config.toml
head_dim = 32
vocab_size = 2048
norm = "rmsnorm"
norm_place = "pre"
positions = "rope"
rope_fraction = 1.0
qk_norm = true
init_std_o = 0.0
init_std_up = 0.0789
init_std_down = 0.0
optimizer = "muon_variant"
lr = 0.0144
warmup_steps = 63
seq_len = 512
Each number is 128 + 32 x the weight over its row's rms, rounded and kept within 0 to 255. Layers, rows and columns count from 0. Numbers have three digits each. The size before them is the row's rms in percent of the matrix's.

# up: layer 2 MLP up, 384x96, rms 0.248, rows 50-229, columns 32-63
# down: layer 2 MLP down (transposed), 384x96, rms 0.185, rows 50-229, columns 32-63
up50 094:122129115144047102125120103157115105171109166125131154142148117159170155163156153118134133094121
down50 102:100146119134067094107069172127098168129134119142141150126143107071206112185150098131149138123155
up51 091:070144098093138112145167105105113149146050122169157121180091210111122123125112105082106091078187
down51 093:158160138107111060091125119149123161145077055134177119124089104122162134156109126081102126100116
up52 092:104164125088112080143131202147132052109121116107144155114117128150167143125168098123119149162169
down52 099:117146129152107204132144100114096140169139160159151151128146143134160145083085133152145088163091
up53 106:067108129120119134147122143150138137160149147134167157143092149078167121099122132144055148055185
down53 103:093169166175179132134161089121169083115112130119078120102122120138181162108164086092086127117115
up54 096:137135153062168146112136121117102102110107157107135122151140149105143138163131097113123062122116
down54 100:094164137063188107125109104150119125139125156175148059106146139169191106133167084092071169134133
up55 106:155111166120084066094136168115100117093084118115158188114108157133134158185116086175145116151129
down55 107:124099121154120046118152135117104071088089116121125127079093133136169199122095155169195082177140
up56 101:138111126087116156110115149089173094156178145098082154132131108121166163150101112158111186146083
down56 099:103148131115127089174175075129176156131143165130088100169112086093148123134150135093190161134159
up57 095:080123121126111157096107102111162097103144157165156094151085070055160164118160101172153132137150
down57 096:094074164144195132125146098068130143170189091080078132137127093185147133103137118144134129174077
up58 102:129187105103099092146140145117177102170082162154124105063127090055088130137107136126091175130163
down58 096:076061103119103130155126118162173140122140095149182089135101146096112171136133133183158085111147
up59 095:131175172097156088111164171119095105117121211072127114174198151116121076145124173128106148073126
down59 087:100100154160174178128112115166133105148185120150157098166116173127098111136218120136128123147109
up60 097:147172148164108094068099117078153106103111135101165148201097136172173207097111115183140078105186
down60 093:082084175127090108141159130133161163141130143160120214159132155075159103109095143117160162129069
up61 109:117118124119135168165148130171158113173086126132185188097157176131139133132172109126120126172144
down61 108:115099142124142124082138162141161124126104116111086148099110137128123101127165072100149210113074
up62 113:094118137149130126122053190073112150210092135174125147136117153120117131165176072154097069146118
down62 117:116129135112145183161145122077143161130148081149142155120195136211151191108144159152155151073131
up63 097:154110140127083142147114100141137145136125129129160218125062145122096131117086164071136152102129
down63 097:071169083125142119116116144083156130087093138126095116113138097139089155112156137075074097165118
up64 101:054146117124121149199173140112148031082089119154100193203100159054113108090104160125182090100149
down64 104:165147125122097109189157122128149140112072071106170121113157142169148074200106145102107163162118
up65 105:144124101148140123160146140086082093117126158131174086095164136132092166118066166142108157180099
down65 097:137146076158126107158119107112062125075100100079161127140193113088124114123116113143099094142112
up66 098:098136185149156073074137124132103102169152090079120086139115131128133107118066193103151149144165
down66 097:116143107078107099097134140173149138113126143119139173117176087096077190136150099181155149086169
up67 100:142127076054147131139154117108077157113143164146095138124164144154121152089080149181111142160147
down67 090:122110152133132130074137107108159142147145208136075117139088062153161120170177126134153081128152
up68 099:070176078080169125178112072180140124141140133183119166132131084036088146141106112134087135116141
down68 099:088142085164121095092108113225153079145114118111172181115095091075110132151144148146119123118122
up69 103:137163130081088071194108161189148112141138101157165144148060127111126166135137152157095160115083
down69 097:197122149132108135153130127141195089124165143170051123138151137105079136159089138118139136114115
up70 115:168085058124132143129135159105120171095076102158147172114159106116114136094089149149113098132135
down70 119:111095103068113123176117144148134141082067115093105139090139141091123136091130148154077130141128
up71 100:192137099113113140166092149085176149101112080131144118115114100086117104170176160155083146132131
down71 099:123131091095133131113164125112105101147101099120163143105094098185158147106125108169078183214132
up72 104:114114179102121176082132152161046127167119083154167079107167110057130121122087121147119163134161
down72 104:135125145142124186154059145099127061116079139045078053134078135147105173081122095156115138189113
up73 098:139118069115126134145117139102130092142104188132150083145124110137138172075118187121118102202220
down73 093:082145122147121099164101201120141102175097157077077085109100146118149143096104174111140074076146
up74 100:095068130108153120147105172115090137156136097113177143082152052153094143183084138178146170118113
down74 104:217156081081106155112118141120162099099181143155122110134102102089168094036172157039131147116115
up75 111:159190069079135140172106126149167087067093058152131139148168074130161109143176117135131172112141
down75 105:120118130202120092121130099134065130150129104144135182097109109149177129108127191102138105130183
up76 092:065168113143164178180180106138151095129116152148150142106170088161122143080068154097122120063179
down76 096:084169113179151131098131095129167100147099145151116159108165074160143116102108128114165111127082
up77 102:113133115106149154121132067117056081092102143179124081125114128124092136144057155157143112157109
down77 103:123103108151094206109146155171139100117126115155144114163186100067121099144085188149117119146158
up78 093:160186192134137164137173056111125133179079150103122136117187127174120129112113119135109139225135
down78 092:144160108108092116136088107146200099161135192128147187169124112092128114142144113129116116061109
up79 106:152142134088134123184109164165161132117055140128208150143161091115145159130154156072074164082166
down79 108:096149161130106157141179087134108119143095195189179101107110072113163192128150125104101156062176
up80 108:093197120083101132211068142117120149103081129148167151181169212136110105142131129147136149090122
down80 111:137123151147126148106177087108085142136141115126118181118123126086140141187150120087195084093196
up81 102:102106133101127115133050148134164106123110202124130162196159137178169182143151148132105119103115
down81 115:125049171076157172122142152160125125065093112139162147129096080117118102116108121095067107103171
up82 098:086129156151104158126092106137136167201121152155112095089132180100094170156131140168139096157097
down82 092:143126154113105119130144093083231136158171082184118173136154166146105119108159086112145089161158
up83 106:139131173092110143095075126143148172146079097196175172104101134118136127143109196140132159141132
down83 110:134106112062091128106135144174107116136082149181150166176136174045157084183153164042117116128117
up84 099:139128091170144133120105069145146141152159148174104064120148175092137096144148086167101099106149
down84 098:156124102155126127086168195163131195156141118122177128118141113189175109142093130140151100108167
up85 105:136173161145084164144094195169049123126106131140164166121145070123187107141095112138131178133093
down85 108:188131107144168104135170122062150105132077126079125090160140150119088155119120125152130089166093
up86 110:157122127124131080149115083167099128154178109144121145113082188142078220133112086154152132119164
down86 101:159141096134157136129123147114178149117225148148179148138148211163120162180152133125129126150118
up87 106:180114137125149209120120147143088144134126106103135145139146165131147168079091149118155143106156
down87 096:104155134125115065087134079137067103159118115166126156138164113107093038093172123162157161163067
up88 102:086111135150159102118111169150124153127125138186191149124078054100146213170095117124120101103180
down88 105:091122117171154117125076122163142131150137126132090121089107123115096112182178123096048137100118
up89 101:087159166107134167177112129060124148070142115113178157103086162113132168125118102124180144133115
down89 100:167110092098102126079110113121161129153106153165091089189127140140159084110123125172191155116107
up90 105:180203110123154112077132143128095097190102129133109117129110111132177129095110212100080140177126
down90 104:128098138123151143128118113113129100181130097066178123188143169138090089128179112098163166145123
up91 102:128099170166144105131143136189101155067082117179206104070132111054164187160115170093071097177092
down91 104:152098131202132152097131098142089190154131179127093127151151072163132165076133141132150173066163
up92 101:094127132096099109137129127138127095150145116127110174035106098176148155091038155132102175113075
down92 098:154105136160187150091120195123081083143125093129188116113057124131123147129066109087061079122186
up93 104:126107138144088067132130132091109137185154193102107151110102163149135122140074103141115176088159
down93 103:080126140073155077203133107113172127161105124090087099081143124130178125111120142139131197119134
up94 109:143163049079132111168125150084068104135081143173130140181114111123145137104123209143090094133153
down94 106:134123056139166079130102151152088107147121149172108124141144160213071156130101137139120078135120
up95 105:155197128154153115185112119068160198072182136136076157133115160166127096100167135119108206116141
down95 107:130239124084139179129123137145126128154129139187131118158145126164170086132149098078142117125178
up96 100:148150094115121169161127124097154143153103106156150103104171154191073096135144177125126152175159
down96 101:130153110138157096114115107146119118169115178141118050186090116177219171149073121105118161136122
up97 097:135114161103131090092051151081159141107158163102190114150135155123109122090194146176109128068184
down97 105:118107127107159113106173072045118056146143143104084098118138163180089128136135106161123107047168
up98 101:164110138135145150092160166059148145115122074135121148097110161104126132082123139080107111180078
down98 103:078114101082176108172132148144151126106114111166145120129116073139144081191189149130116095146085
up99 091:099105137086120150139118147191149137196118162146210170127103125148129135141128124081063068099097
down99 090:148127115092068104115149084136112149117102168149116147182094111119167111128104056046151117056114
up100 094:127112186155097120144144096139121137156102195194202156041126134133132120097140126124150162142101
down100 089:050138182106156151165125113215109129118124129096086162159187137147144117082139109093114147115119
up101 095:160144130174171126107160137107141160108109140093107115170095181168110120119045105134125095101101
down101 098:127099111120147143133104125110136142214117077083156086097139134187166118194117138171117086141070
up102 102:160160110113111086102107147051125157114174091107138132109113111149127128191075136151143157095138
down102 100:143147173119091102151135086134167150171157166088106124106197147118147072123087125104166171149095
up103 102:123161149182141075107150170136134148089146132132132140114103107117163126076150149152106127155137
down103 102:125104133080143152154082161185194162129112111121149151128138072124084147127097094111113183141209
up104 090:169094082126137153144102130159088136128130099133161114103096161171123081169131108081056109196123
down104 095:077118150080120078134135115054093131155133171146147141106111151132131082083097170088178139170099
up105 102:112130146190175120116095120131116114158184145107120165167117165162142098114170142152095136099133
down105 099:134195102191100150132109105116179104107096108106141105092128127098073167140143087112112186164132
up106 100:116129171193163095094153102131138146148132182115075123114092222155112138065115123141127124126109
down106 105:175094119149134175151206135100112130097109104120118136135112136092123126137116143134217161141085
up107 113:167091111156100139133099157141122128119150101106092127164051149177146106147089093115104107128168
down107 104:117085150120089128151095148162150107148107141157102137163143169143114095107144159078112122124115
up108 090:187148122130092110109104056113102135094139097097165112111135112117147137125150137197063121143132
down108 090:129148136111129141199074152135134129155187130101164087097132140117163098122086068137185124113091
up109 092:151180128084100097150121125136107165206078144132112084114120171089144049050099146111091092138111
down109 092:109108156116197132185189115102144115127163063132147156141120168110088078164154119139200136094141
up110 085:150149119148110143113157130134138197078116151101190130102096157103142114124104077117057112082165
down110 091:163161157132123120137153129155154154148129097097091121116080156089157087117100112081100174119118
up111 078:162167191140154161134125130147120182127114153133131076115140144082159144119113154151144085138183
down111 083:107076064133121076098148127141140105099139111117143184141100121168115101123123126131121170112089
up112 082:148121157126094153113105104130179168157170102114121175100123111092140135128102139125111122084071
down112 089:176128144115113130120127130111072143163110058186082162163192167162077067206161129105116170109139
up113 093:139209156104151115134121119064199061126111072111139107196192115117156143117167118166097132048122
down113 096:110108121116083167126123148125120141105088026064135097132106079148181148130142092108121164179129
up114 098:180163137153109138116127110156159117134083099142133120119076128022082109040127125125112126130107
down114 097:188120123158094104194105123170147122100138084167118145145126184102110132071147103121188102115130
up115 102:170147124154125122147157113119139110100169161175112097108081174087081128080118172112094136129070
down115 098:093112148145142140126162152146066084160100147159154133109107108134146096127134136102181118176109
up116 093:110104073111117060136144149126184091142170135123123154165095082125109143171120109131105159159127
down116 088:111039109109128003129120124147152121083135118168150145131167159184162068103074093133111170100189
up117 097:102129188170154107153109188126075116103113170162130092148034102152121113112088119097089112128161
down117 107:117175070111081138106168063194186103151123151088145145118159089165130108173087191155160114145137
up118 100:127086172136131121137188189154089126106129159174146173173131145087064123113106102164101134116131
down118 092:102116181082118196106163149141136183127163202132174149175123160189135147084137170121115123134116
up119 099:106129090131084107089100113095125183126136115196139117066212107064124149157154176124135043150149
down119 101:114140061096132142119120083157134115071091118048156129070116125161123125142123148128134183127180
up120 101:189120086135110108124096180120055137153091078121223108137137173104139151115108085144055105138134
down120 102:136119140138202069174126116120153070078115172151162096149188054166136117099150158114160078118024
up121 099:146151125183104154183131196146112119084108149108145153091134153123151179108132042108136185120152
down121 101:128091163148119133143104144118108137127092111131139089164135113109162158057131115146138119107136
up122 101:157105167151082151115124158106164107139117053142058100122092104132165116092120153134095073158114
down122 101:163119183111127117151195123130137148155097140091154178116134129178105089119184098092193078149104
up123 084:134140099103145209133123130139175133130101117150162167141157141116093152100077021124143124166116
down123 098:092139180105172126104183124128146145146103151092160135059123138110058104097157116122068143179107
up124 098:220180151104103128125070116114113145110131135106140130139113149111140108140075079154133164103169
down124 092:116077107181108125128125142159062187058065068075093054186128172096168150204126094117096139139128
up125 095:134144182147128088119125107124198156131127130132135181136126134148129109113103135113147167126143
down125 091:138122116141099160115134116152143141171100077137080110123086157139134138097122114063108178113108
up126 108:125126122116089146173110137154138117131139151135153142090112135104154198140147113164111142184122
down126 109:112163161145217085191142135164137079120070106149117079160140070118093121134138119143103118146177
up127 090:080130065114135127171132111094155109139126128097186095135107109083138105092155147174119114101118
down127 095:124118068183105137139172144056158131123163064106149059130145085079089126107096083150096126083167
up128 101:130117104088062130098105158111107134152115146147113112165127074113121129117123193128157099152084
down128 094:060148139140171123086157122132129132098138118136105098135123100108100125190180139102148192133113
up129 102:099097154120153132160078170156145129181099099156181121155102067135113129099119161155147173178161
down129 105:164155096110141178189130197098125086100162143112086041132125091119162160121145126118135111153107
up130 093:111149131123216148151080112183166123115129099091137166120157131133146152145166057146115123121158
down130 103:073187184134097105109119108090085114179114109113101065117104160118099183049120129135164138105102
up131 106:153153114122090108187215076145144073120158135097107183088108127116134155120105171133096089117096
down131 105:142169137089179068126106110109150159191141083138124136051158109152130151151167098127090135083142
up132 095:143124112157135147129080072108108165148116101150149159176185064136124122129058155183153125191138
down132 103:148141174111148069131121137120126159081173128157168178133134168073205149150159075096114117161082
up133 103:157155091203079129140064147111097119134118088175162071029102073161121134101087124157094123079114
down133 106:134121126124138138072172130127188104097071191148129149147156078139167138121174095151127124105132
up134 089:138145110180106121102178108142109172139110106148118173185153094154108142053069137115129153132175
down134 097:148093111085083126126114100179179084117192126142090107164140145129090162116147118160178156135151
up135 109:133119092164153158159074089130123166123102140156152136118091095182132121114075152140112164135171
down135 105:042095090098138161078117134158129156158113134097123113090153111107142110128086136104072087120108
up136 105:159117142145147102142132172095139169123149141086187166098121196129169124031137127107130148100160
down136 104:108128104126098137126116119108080104122087100093119094165120116154154128122153188102152128114164
up137 094:161144140103091155177139115158187159114109082164158111114161108112122163160130086140122116112136
down137 094:103182097161072100149085098152181141143109096100143149089192108115115159140113079090132158092153
up138 106:133133156141129144145115107146107078153134144112079097098134120126174081139136068079125178091172
down138 105:161149088104099111091132101183079118111139114105097053146130169146209154084148071086083154158137
up139 103:107123106171082099130144085161090126151115140163104155163139134114113135147080129181109108166167
down139 098:148166093119164140081124117123161135128199143156099101097125135125115115111193104151106099133076
up140 088:045113167110118113151073150139092121137101081157139107136181114082090140118118144123146154124074
down140 090:150157113130154157120245087129162128149159130091091144150163103157101103069144139121073115099162
up141 103:188172133127109146105136115194122109151175093166133117115140102060170142088148135113130132159170
down141 103:111109114168126148067146100158152069149159077134108089086167121118130095137130123087156164090126
up142 097:110099098097108101151165166185161116168091113139154196072147152129126167088153146141076129136124
down142 108:103140127131111063101106125106152188174127143107148127227091144124091105111122179159123080134135
up143 086:121119181078173098134138144123111136188101115149135155077118154175150097152109157152158100177184
down143 099:102117104124124111099184113134158199150091145107097090160130109170128055171139097095173112110087
up144 109:150109144097115177136142145183122089116108182145138152090130098154157144154148097109066154173148
down144 104:065126116177187148147122138078195125102117102160135081127112097141134100155177159104144156179098
up145 116:193192102083083122143122095134109145155101188139137131197133129124148144129089109145099173165114
down145 112:151134111110153219081117130139155072127158171152097121137094157087095108122097194143148145096129
up146 096:115175142126161052084101155107125150088112099187201159069061058100096119142122111105126107158122
down146 109:078136115063077104098089102090111101102081090152137110148124121100154118184102116080093116145105
up147 086:137140160143148191098119097127171112188153094142147112099129149157130131144152159092109119147089
down147 091:123168131097110162135081106141120090134082133189151119117180152128120149170082097142208119061087
up148 099:148153171094069118109122189129139163115074140141157157035157129096095136094128124122099077075115
down148 103:064184147120117091083063120099104177164127137095111100074155126109140130124147168077115092081129
up149 096:123172128096126082105099126037174147145106101176132099148108068111079100104114086088138088178138
down149 106:140110150110151134094159157043128091154117128157134074094098129085123086163162119068141091116136
up150 097:163124129147128124103087114119102192126155168122169140127079167152134100133156144185104141134159
down150 099:162105132102128183073174094087113141092154113127148193107137098147101154133123069103087112120100
up151 104:150103130158126126106104178121103125087050117149111122130062133076084106122083079141052122076191
down151 109:099112136123087120074098166170109041090111113128155138140131078112098077106086072117128065104128
up152 120:166137132190129112071137092173134120146168176181145168110111154146121129105056145146129129132146
down152 112:127107146142147129080135089091135169145168150113145102052162083134137115086120102127195155116127
up153 089:056133133129122122106097139131119117103070156138144123102080154073155196126087102177144154161129
down153 090:122127129121143151110139093127135129069197125191076092140170139145133105079173083106186096043112
up154 104:120121119098133121117143138148180153138136160059077103108108087137141121092098103202181114148131
down154 101:113096156136155134156105117213123159173107144138089152158198107128120080132114112093177093109131
up155 104:043141076154127068130138131152131139171156164164126061079166126133170125124122176140106077121179
down155 104:069141136130085133164119115178126163180089096144014131154136180091124147097109101103157120131149
up156 103:132170076125173122108188135100161114133156180135106158118127181119103172123117119176172158119178
down156 104:098131110111120148097156121125123179177186111172063131147135112142128132037075129141123173114107
up157 101:183129121156152137094129127147124100099162153173143097105102080239119100180100089072106159164143
down157 101:127114150104183144110163125113123100128149118114060159126160134119137147115131091145145144141117
up158 089:158118149148131152139107104145126125149082156151140167166124119076138075116083086173095158121151
down158 100:130087112124133192101178140075138085140092106113101046112126131138093161158178099091124072155118
up159 097:124082178125126149207078104141160130162159153153080147110167139135093175136088132122101153179054
down159 095:112126176125116075104083114149071132117118092097135118123090110143163109073070108127132132118135
up160 110:109161138172173058191143098117075127143147121137065149137115139076127166050133141168072156100140
down160 107:086131132127087173157128115113103120121131171160132097154104139140156121112176151100127152141168
up161 103:223124076151127078146118134149137095126136139043122124138171114119140087089091135115125190085090
down161 101:157124139178110164162063154095144128154157120122158141145133122103169105118131105111189100118141
up162 097:116115195117108131154140100149091130142114100062081112084159123107091125062119139145107175170192
down162 096:127120162108158142088098087103125043084136182073104165155186183132153149147118186135129143116058
up163 097:201148150152150090165128078113131129075108112115140156143167089193131197105163118097096125110102
down163 092:099140140081152111126156138119182116104121116088130173207111097184150091148148069090137106154130
up164 097:129141117166161163149142076130168142196148129146155118141094100106194071054139169135139158103107
down164 096:100144095137158087120145120158113108083101085124166129107089115091108188086145121061108134061100
up165 100:108164111139151146192085164150122120085093122153216085172106121107112150122140156113111084117140
down165 099:150090095121111116129088136141159145118128135108123084149097105185138121127081137148099131168197
up166 111:145174151110147120113123144174102148106096145122165114090144092145156101134134158171178176116159
down166 104:146120118144140189107169173077111119060183123141093110131109102180114141175089132058175096104076
up167 104:146188081101175135118154114139148149149114139141110141134124093108168128146113116076090099074139
down167 109:213176101100189130084133111140135110107141098188123134083119056148130140121109108078175146090159
up168 095:174140060136071134081121121151135111099124106140133143117092115113130157115075208140107149105197
down168 095:115160090158142174083125138090148164127099088133089120051079185132136134156144142103138160122191
up169 089:124074172101111073164125108136128052156170155124126161090115175126156136078176119123129195148113
down169 093:143164160123165203113152144108207164157104153118140100181164079168115129183118146129140094193097
up170 113:079177110173146079190129137091108147100132167171100126095073097121094098163160106185127144114121
down170 115:079172089152158095174147099107080174145118123129048090180126128144157119175179175120146083088164
up171 104:166063130135115092147116116116127159174139107091110172153138170131183097127107170145109090152141
down171 096:158177136109119096098137121118170138168147186112113138090126126145158156172159165175139101176101
up172 106:120190134098176121137175120186124122108151184137176164129143138078167130108143161130100065157102
down172 099:127083136113147147117084177097200103141127140133137118117151156068117084156149102142089134169066
up173 092:130133114110157113119164079041137166087087166141103093129170105124173169126068098131104158148178
down173 088:128094190137118133127100099083093097045137179119151131140129150156159087146143073198174152104084
up174 106:102157135221148141123148115096115131112164121151113098123170146164139127112108128165102124065147
down174 097:096179067137077079101172075117136115161133167077093098077165124161142182099103111093128174132064
up175 098:152173136059150083108138097077153161129140119150119175093120156169110176123109146107157097137150
down175 103:137144094116073176052118090136099142134047131102127150134099132113080141149134117049164148169116
up176 111:102137132043119117147124113189133137115169137129149134129141126166169131134127118202101143134125
down176 104:110135156180124067173138161147157125136170159142123207118135102102056095133128130126174184099077
up177 099:144145138161085145103114102179129099143064128158152112118142129188132186122048136150147187165131
down177 103:162139087103080096204148118129158100124084119145119092189147071089149069155074162080156123122144
up178 086:128113123068085100113075142107055193106129129098168158148136159133098165159082148140109120186084
down178 096:161194130155143150134102133131091200078120111142144136168101179136064169133073099054118134096128
up179 095:105114116101170092074164170126137111135105130182184098104137152106144171074154083160162126140109
down179 104:119146090070124098055103135139117112083093079132176140139143130118160141172179135163190133100177
up180 103:091150125204135094148098117121175165180091135113186158157094172100135188157124124116145091127156
down180 096:114196127110184147098221109102175124112142092125122132156111103142137084108074078110145132116105
up181 096:086119185115113067149147140128095135142094150175128096136171114096110146148061094147124186113171
down181 097:127120122180159115169158082167135148124067077099137190114143117115060168138141112114126168137151
up182 101:086135149142060188080094111176126122167128162169074125111098109141128096180092117147122133171138
down182 098:171136099204109158091149086147136104119174142183126185156116204141138136107145172120133140105119
up183 093:115113123104097149124135129105117179159116123157134135121093178058112156099110066165084142150111
down183 094:144150123129104095082156121176125119073117109118107140143130180141170121123180150093145119093075
up184 109:139136157170090073079116099082155110153119124174109111074106164165108148177135174096110062128131
down184 110:142142112160113141151142089118116126149164096161161120097147175175076159140193145147140154135178
up185 094:095072098134068158047133119121109123102118162101111105115070149090130089138131150146106127115164
down185 099:104115086092111132106161093179145138121183078070168171134115114085080107160128073148167166085092
up186 120:100124099152088204156145162121116116085120146129127148139101120089137133109180064129196111149168
down186 110:179159176105099168126105133101114159131157172060054127153157109122120111127072186107151134080109
up187 095:076159129091129143117131081155170176105098162197118113104081121120090133129161108145131149192142
down187 093:124170071145135164112117136126132125026118143172188137086137132095108141098119144151132172086131
up188 096:164105135163069138165149133113150125148096137119140153153138146128186150122118122124105130110119
down188 100:085121135171193090168077114114118126118116112114116161148153170166171144116110119097118129139138
up189 095:103119110152120132134141127160127074085173132118141132182153182127096106080112081137144171147114
down189 095:055069153092085141099126136128143189139122126110190121145084169162160092121165078110172119158089
up190 085:089082080154080145180114140094096147144141139099135118166086230110152131110119099152118140182206
down190 087:105096138152200113108118152080080119141128081117100113133063099157114134200176147083165115091113
up191 101:122138092097133107124094178102179127127114152130196135135096072106084101104131097134165139174094
down191 094:167128067179093083087153141117132148152151147099134126163212118092104115113125145077161116104085
up192 096:180094178187098089113143125116139137114157142103071126175164188146123129143115101146116160151078
down192 093:172066106104127146119130152128153083174129080166136148126119099130176123136148161148160070163129
up193 094:124156104100158090088131173133163121129128116080124161158151156115047178155143085132104160148157
down193 094:078137103139115120062231094166090105108141134127157129147150154121106136157102104138131148109126
up194 097:160098120134147101175085142096145152167146113142127082149193163130135122105106133159086130138154
down194 101:135107119132102167123133066192146129102132109130112175090043101089110155158133081093184088104125
up195 100:138136142157138073168149149110133150137132141120127089139157089082130189104101093144078135034126
down195 107:154105105126085090118107103086161051176092133094159125134106181121120146153157114141131116150077
up196 108:129102154121095122129084096151137086128067142080118114114085087145147075097138077121111176142142
down196 108:126136116078150117097141081100121082094096168111176167145150180197171150129152091072151140103184
up197 102:159073117143126092138186105119129138073134133112117166148100177069126124128146123104115115208149
down197 101:140104179128151091102150048139076188109177121120120120127191152117104108092093161083126139152157
up198 095:097144149103140093128086083167107087130108202111187047134174079141097149166077077101097112206126
down198 095:110144131106152150118115132137116105081050154061100092141106102108115120163107117099164155089114
up199 105:145181109150102170180099124152115145110134118171137137152086078159087152099068123106123130117134
down199 099:093137120163132170139160131129124090087107137129133155096207180108124068109113122111138109123150
up200 104:170146159130086083147154103114147154099181117145168122097098081179158130176153123184085105125164
down200 104:151119153101140110113075110126129132167083108112172155084100096145206087146119081086120140108124
up201 111:092124150127101068150137091131122159081179139145128125121042143158088176171088095139110140125064
down201 109:096133192136208092079172100105151075117117134096071164132176159140157137103116150123116106124064
up202 092:155097062141104110161118182107149154127099166127070183154138155110172148117106123178111137141151
down202 089:113095122124140097104179123160078135097108087141080140134079138119159121125158083144115135157083
up203 110:109149079156125096107090189115128125119147120137119140133114195173064157108137121140153174128147
down203 108:103147190120089091118210098103194093135139155149123102147103144125048107155118130081132098156087
up204 101:115093141138090139083178133113131115099144172189184110089102080096186135127086148193119093111154
down204 102:141175115146151110181127095112139094154074145105120145151170174130092140157136162175107155099133
up205 095:043155137132136123150112132141121165190087153159133094151137195185130238168140092132168152119131
down205 096:130168125175141181170144125169195092177101126173097096121242173140181203154129120057133104177106
up206 108:164076134103105126156143119133146095123147112178132151149106165172144090178161178189113127131138
down206 104:119171150117173083078118209156145182150106101135137120150112140147115137098126120128142154130139
up207 099:137139128077125107122155103141126149112070120165155159130124113137119159134080119181146149200134
down207 101:138101123138180107172158166082135154137074106162118157115148174175137120067104103159156098159134
up208 104:147153156121082096124139108130179145152105108182117112142076157145161155144076205157117085195152
down208 100:101076179136146071097176127089128148137130180155132161180166131132131066116106157174197099134171
up209 114:083127107139107145103178173189112117123142139117128163119138100162110163146077109154090153107114
down209 108:112160127097150167069117123153149115104124167052126135092096140099122132104131147144142100166105
up210 115:144106173134129140152139144082180161175162119118092139136132142154195141047109110163126107192135
down210 109:077078223153116095126152098087085112135128128136097124133134161146121134096119098141191118142147
up211 107:162131094161100106061126127137103178179101146160120115174142114118107097145109142141124154064178
down211 100:103090099131106082096136111147115137135134065172114068143186121127151099153116124159121120104109
up212 095:172177071122118183135168173056157193117082158150127195151098140096163121174128130199115142110163
down212 090:092165157147086153061128134102154142185114103146092160103156130149154101137106128113152157118063
up213 099:138122154175139105130158143150099150114124178155121160104108140155100139179092156151076155203091
down213 098:155123157064109132144193159111082084126184150084159136113220146138116136136183152152138153120106
up214 101:153157146153136153064120130135137153107098136132109187131085086093241106105125125111171116125162
down214 104:127085073156065123141132143048185116135124108139137097155102163124175101155108129108133066172137
up215 096:106107112182134062143127154188161166141151176085119138146086167130123156157118099127062183167078
down215 091:123180166074089136123147097142137132161139146073144134144127123179100132107121150132117155129150
up216 088:170168127111148076115132131113122139133130132132128131134128164112108115055174070133168192138158
down216 097:176139119112131157186182126154074163152132119094135127148102147089107109166191091139053141139122
up217 098:096147091092071120169130080134146139073171116120151095179193120127120171117122115177081205172144
down217 098:127174093088065100072137063109102101145099055118151119167099109098087142132118150089121169105121
up218 101:117143105117113145130117085147112109117135133109178166143104172090143161148158125178079084128154
down218 087:096082142130137140137117085166199107168214157190115137135133113148115146134143178166144114136092
up219 103:124127133128129142127131143093121122134088118101066140078147161135085102119152111087102116115140
down219 103:154138083107066201063195127149145081169132137145093106129172103132143121085144141165114139098161
up220 110:126143114177116181115111105112169110101143116088090181127148081182096152085128147120093152204124
down220 112:132088170125088150146103127138149145128178121096098145135156072179176150064079139137090103080094
up221 095:096120105160152101093161131137082148132118159122185084119103151118101094109128132131172165099148
down221 100:130097128113128148075174083133094134113153203140159145101178126132094093122102104104161151107144
up222 107:133186115125086118180134149147159080049125164124104142181136145066100181113120103137076071043142
down222 104:103096138101168100127127098134148155103103087135117071101142137181180109120091132121133127085125
up223 105:163113192128146086151101150170079157147095109128073162130104148151116155142116102129116174111141
down223 102:147161179173120059119169159140106105142171109117145141153092135151136116127174153157165155131177
up224 097:162109133163077120152120107093143130140104152104068152142107107146130146114108102132092179156140
down224 106:130102127122117155154103058156122149114138104086147133107162070144145151117140146130180131191176
up225 105:152136116129126133165057089141153086147154085133101116165141153035064149120142113122137130097109
down225 103:112063165104138127142176192125139146133089191051181152100130123144162075103124130130101132148085
up226 091:099103146106125128172097182193172185119168182130145144135090104128084114099141064174124097123142
down226 091:175151080099124084078133101103086151128082146121127123085117170078136150123115043115079141090118
up227 097:161102142191109094132084133139109144213122128114108110118137096170122168130056109136110097098153
down227 095:062146128149118133139146163060192105188085155126184096099127129118163122107149196126143104141118
up228 092:096077136169159122142121138125168149107090146145113081159190176218085153123189150152136127184115
down228 096:145174162129166159108171049101143111127148171129161120102059128093141080120102086116157095073155
up229 101:132104120154178165128078116095178171074103101123111140133078095134144162103123106142062086121138
down229 104:095176183084165155127141117100132114087146148114095077155141050158121162142130185117096088075125